config = dict(
    n_head=12,
    init='uniform',
    init_std_o=0.0,
    init_std_up=0.0284,
)
Each number is 128 + 32 x the weight over its row's rms, rounded and kept within 0 to 255. Layers, rows and columns count from 0. Numbers have three digits each. The size before them is the row's rms in percent of the matrix's.

# layer 4 MLP up, 2304x768, rms 0.0761, rows 1860-1870, columns 384-511
094:145115094109085122175091127101132045146098150061140131127117155108135147166183061077131146087108164154068056120087194112112063083159090143155149130087124143111139119181121109096174180148090133171129096146131175219132149093117073183082108172121098129137120152124093101113161144139146140112146149140151126112081133136111137146174094140140126125096125213131129145111115087144141143101102
095:150184081086134159098132153148190156111116155147151113154117166115110118141153142094142119175081104194126174129108133093153110104101171141160167174065173097101115121096150117124108110134119104117100097109117132091092142126134111101085115136120131184114108098106140185149109119132144128094113189118144130095084150095117153055133114184111133173154074114171089161149093061188208153175139
109:131137121067129117047148085151093204118116116121180124152149142110101117103115181110140122110153136061161123067114095157077136117178147185107036121110205134070105140156101172125095090101118097146116115101126106112145160105124138099123147107091127146146180158084118092132141114159112185126137112203168170137133104107148181113099128087125141188135129169159061120097137135158080141104088
102:146134129182124127111155130139105088190137067166090129111141103180125190129113116109083095157104166149176138172195181101103145137091156096175126166161080139134102171133156063140142137138104115090169127084149150118185120155079065177147125147131111130203157106066158105107125165183094063116148082126057150146140097079095178127146131155131167066116098127098155158113136171085175114103165
123:094205189132206141147156122158148146130173135123129145164092082149091141089111152154143167148131099160105167214166135145145104119106087117161163133125186183154152180153163086105172124151145102160152110097094142123163138079187115168120181134129116113105100138127178148184072120166216117119128116116183101123121156145077121120172102071081114110102109162149132090127165152096050136143086
094:111124066157147139157111130099082094112102167138114169084136094096127118128125121112090120151124109115089128169148138146128119091119077134122147080125165152170124114114239138118146133137129090080220115114096155154160109103095112104089121130168070170135107109139157118158104145179161066129185102132080139113129100149138122147139139145210123153116103124119135123113197115147090094172166
109:177127100116083078093119142144127141078127169055069088145062179125137171134151121087113149145114108160141113161131164112154139113125108113114129142117153110127133149158101091169113087104107133170146150118153132076176137147080122130131138103167164122096093133112133171179135106160104114101135124101172122117116138176143085150135129146183142148155125123086187139087155097140124124120092
097:103147123134115159100109133084161096153090100086112125164164119074135151126115102197162201187104120124174137116172182110067141142087127101131135100173079169152161165125165126137147122145124105091117180153123104097143136065166149099118129182069128118202160150130125133064043099116120111144168132158127108183132096133141115120138102189096179108149122144132176093141155149197135162145118
097:113155138179089113165106106146119182155110096163124108145105107104175127110146128113135156128143103147118219129143149083123155172051093101148143116140152092096186130097098148129147054174143139184129163137163112115142059142146165080160064138115124167180076085097178136126129091107114065147172155149110188111065149094152104102137121079122122124143125146148157105103132135159155162162123
109:103075166146146117094108097121123083233097117138093074128114072129145135187134097173184146118157113142101166140159097184151111133092109178137167075121098131163173102150167119166123117087134096095151141067103064102128135129112138031147156086100173111138180169114146138134118125053136136077151138164142100162126143071149112122130144105086145128111123163106123104135146132206105140142079
110:112113093147195177116087159145077073149109093122134117146091169221130156176096053118095114136107109105127150092099181167108169115086081153108048119124169127092111145077089112120125140108117109114092153139108117144133114175030166090108192166138062135097160092110214092179118123103105168163099115135120091192126111084097119162121100126160185161146123143142120149160117128113147139115142
# layer 4 MLP down (transposed), 2304x768, rms 0.0434, rows 1860-1870, columns 384-511
097:141104129085159109147150107070155161142136168155138151139120068207122104152104131093120154133105081170100149061115138115138156132125165123103165114093076092176117140119124218066106139168126195112199129123179103151090137150109119228094117109121094142119130088076193151168116131138071113148177150123128120122162193190132104097142095092131164183094108151100143136156164161114142179154114
090:086122149096028089184103130143175102109141067147101146110141161073177129157119087098131113144134150129131105129121147142139140116139133098091115104111158107104096134138071071082142085122140135149098104064090106136137144132142098162138175190163169110124115081140120101084137148165146113106187079136113096079116141128135124163121126124102117133093197134192081106167175180155078128116133
107:108101099121109117126105156133109133086195135132142152083094094147111095120151115103114154104137113125191121113177121094073115147144117137126126068075108129153191167099118120119029080148118092154173190116117090148120083135147126056150185149148153066147135155137096124160131129156114111085106098160144162077143083151164092188118137098152091127219184135135083111154161173132111122111116
100:142131127145144157141139131164106133131134107178149103140137143150132079145093120160156156139116084137154184142142106138090115155116115068081129161081161130131125091087126103153132068167114139156167159102073147098118142193186158072179188118134145062087192126096118130155105168170128185143141134150120121116170115099152109102116125185127060168143120202188106136127104160104090185091144
117:115183092100177111173179147134107122110156111061109114141048107129120154139120083149110172075117186123107121173123135110095114077128170119135163162152130126134183125189179145097067097137147136131173163087126123106138093083125136188123141116089166174139083153158165118150104117129149120130157117105136120157143140165107096163136130114085094130155128109156111117111129184120127163126099
100:117158137184085115153115186152105106083184144107141126064147163147201111148142073170127080105091134174138121141079150146152122114123113114133204136143106109180146085091159161151092127133184162154148070148148170163178139093110127105134092122088145094166146116143095082095123161101132146139141064148123149182128073146111103142098123148124129192056124137140107180088134114092140083155107
112:155094157141148122162093104076090121185168075057093142104144104131143112144138105141068176099119170203151190173074144085119165133160126093111120136126113114117104087117146123069126135124144154089127110165127138100102096150140132078118167140086099104137138093106193106101134081104088137123096093134132172137136130183167074075046107055122132109074105107178130104111118163165113119127117
094:170169126129090081061119154147193107158100205144164075128109126114147108096117104121144139145109129146113142098098102145107129146183150078150072149176150131131145135093166130126087099184088119135150125158102136120144106037109092147149126098084143177075144120127131143170081066110126132121102158115064094112133124125130109167154140172125139112110161135146139099114088147145121120113116
101:122113161102111120121108134133134119110146088097082176104126156132128169111094165123042131176108128128203144135161147117072158083080123129161086113169104175136184156108189153100141081107118143103079120107146138092144111106155149112148147215098113188131164093167193153140195141166180120130166108154142161141072164117109074079088194118086074049103118113169142122097121157085096095126168
108:187160147135168118115123134156163166100083148154151094096155137121116144109125119103132138060138100143108141089119172115180086111123127126145125137117116118247179068173092063076123143104087145102162123151144151075169134121222161110141092142081140110114105101117116124069163091129134100113131083113132180110111115113107149085116114116083150118091101159150139157170075128147136091106174
115:116120105153148148078125129155139087084147170132170153124094120135117128119123110126108134186128127115149114103145151192104159133122172159140102125070131166123122117171157106120174129095117126126111107136126169176093141164096153056115168130120094140103153133123188018158108097162135139161140196128161103219157141166145110100092166130155097154155110108102137116156147165069140115104174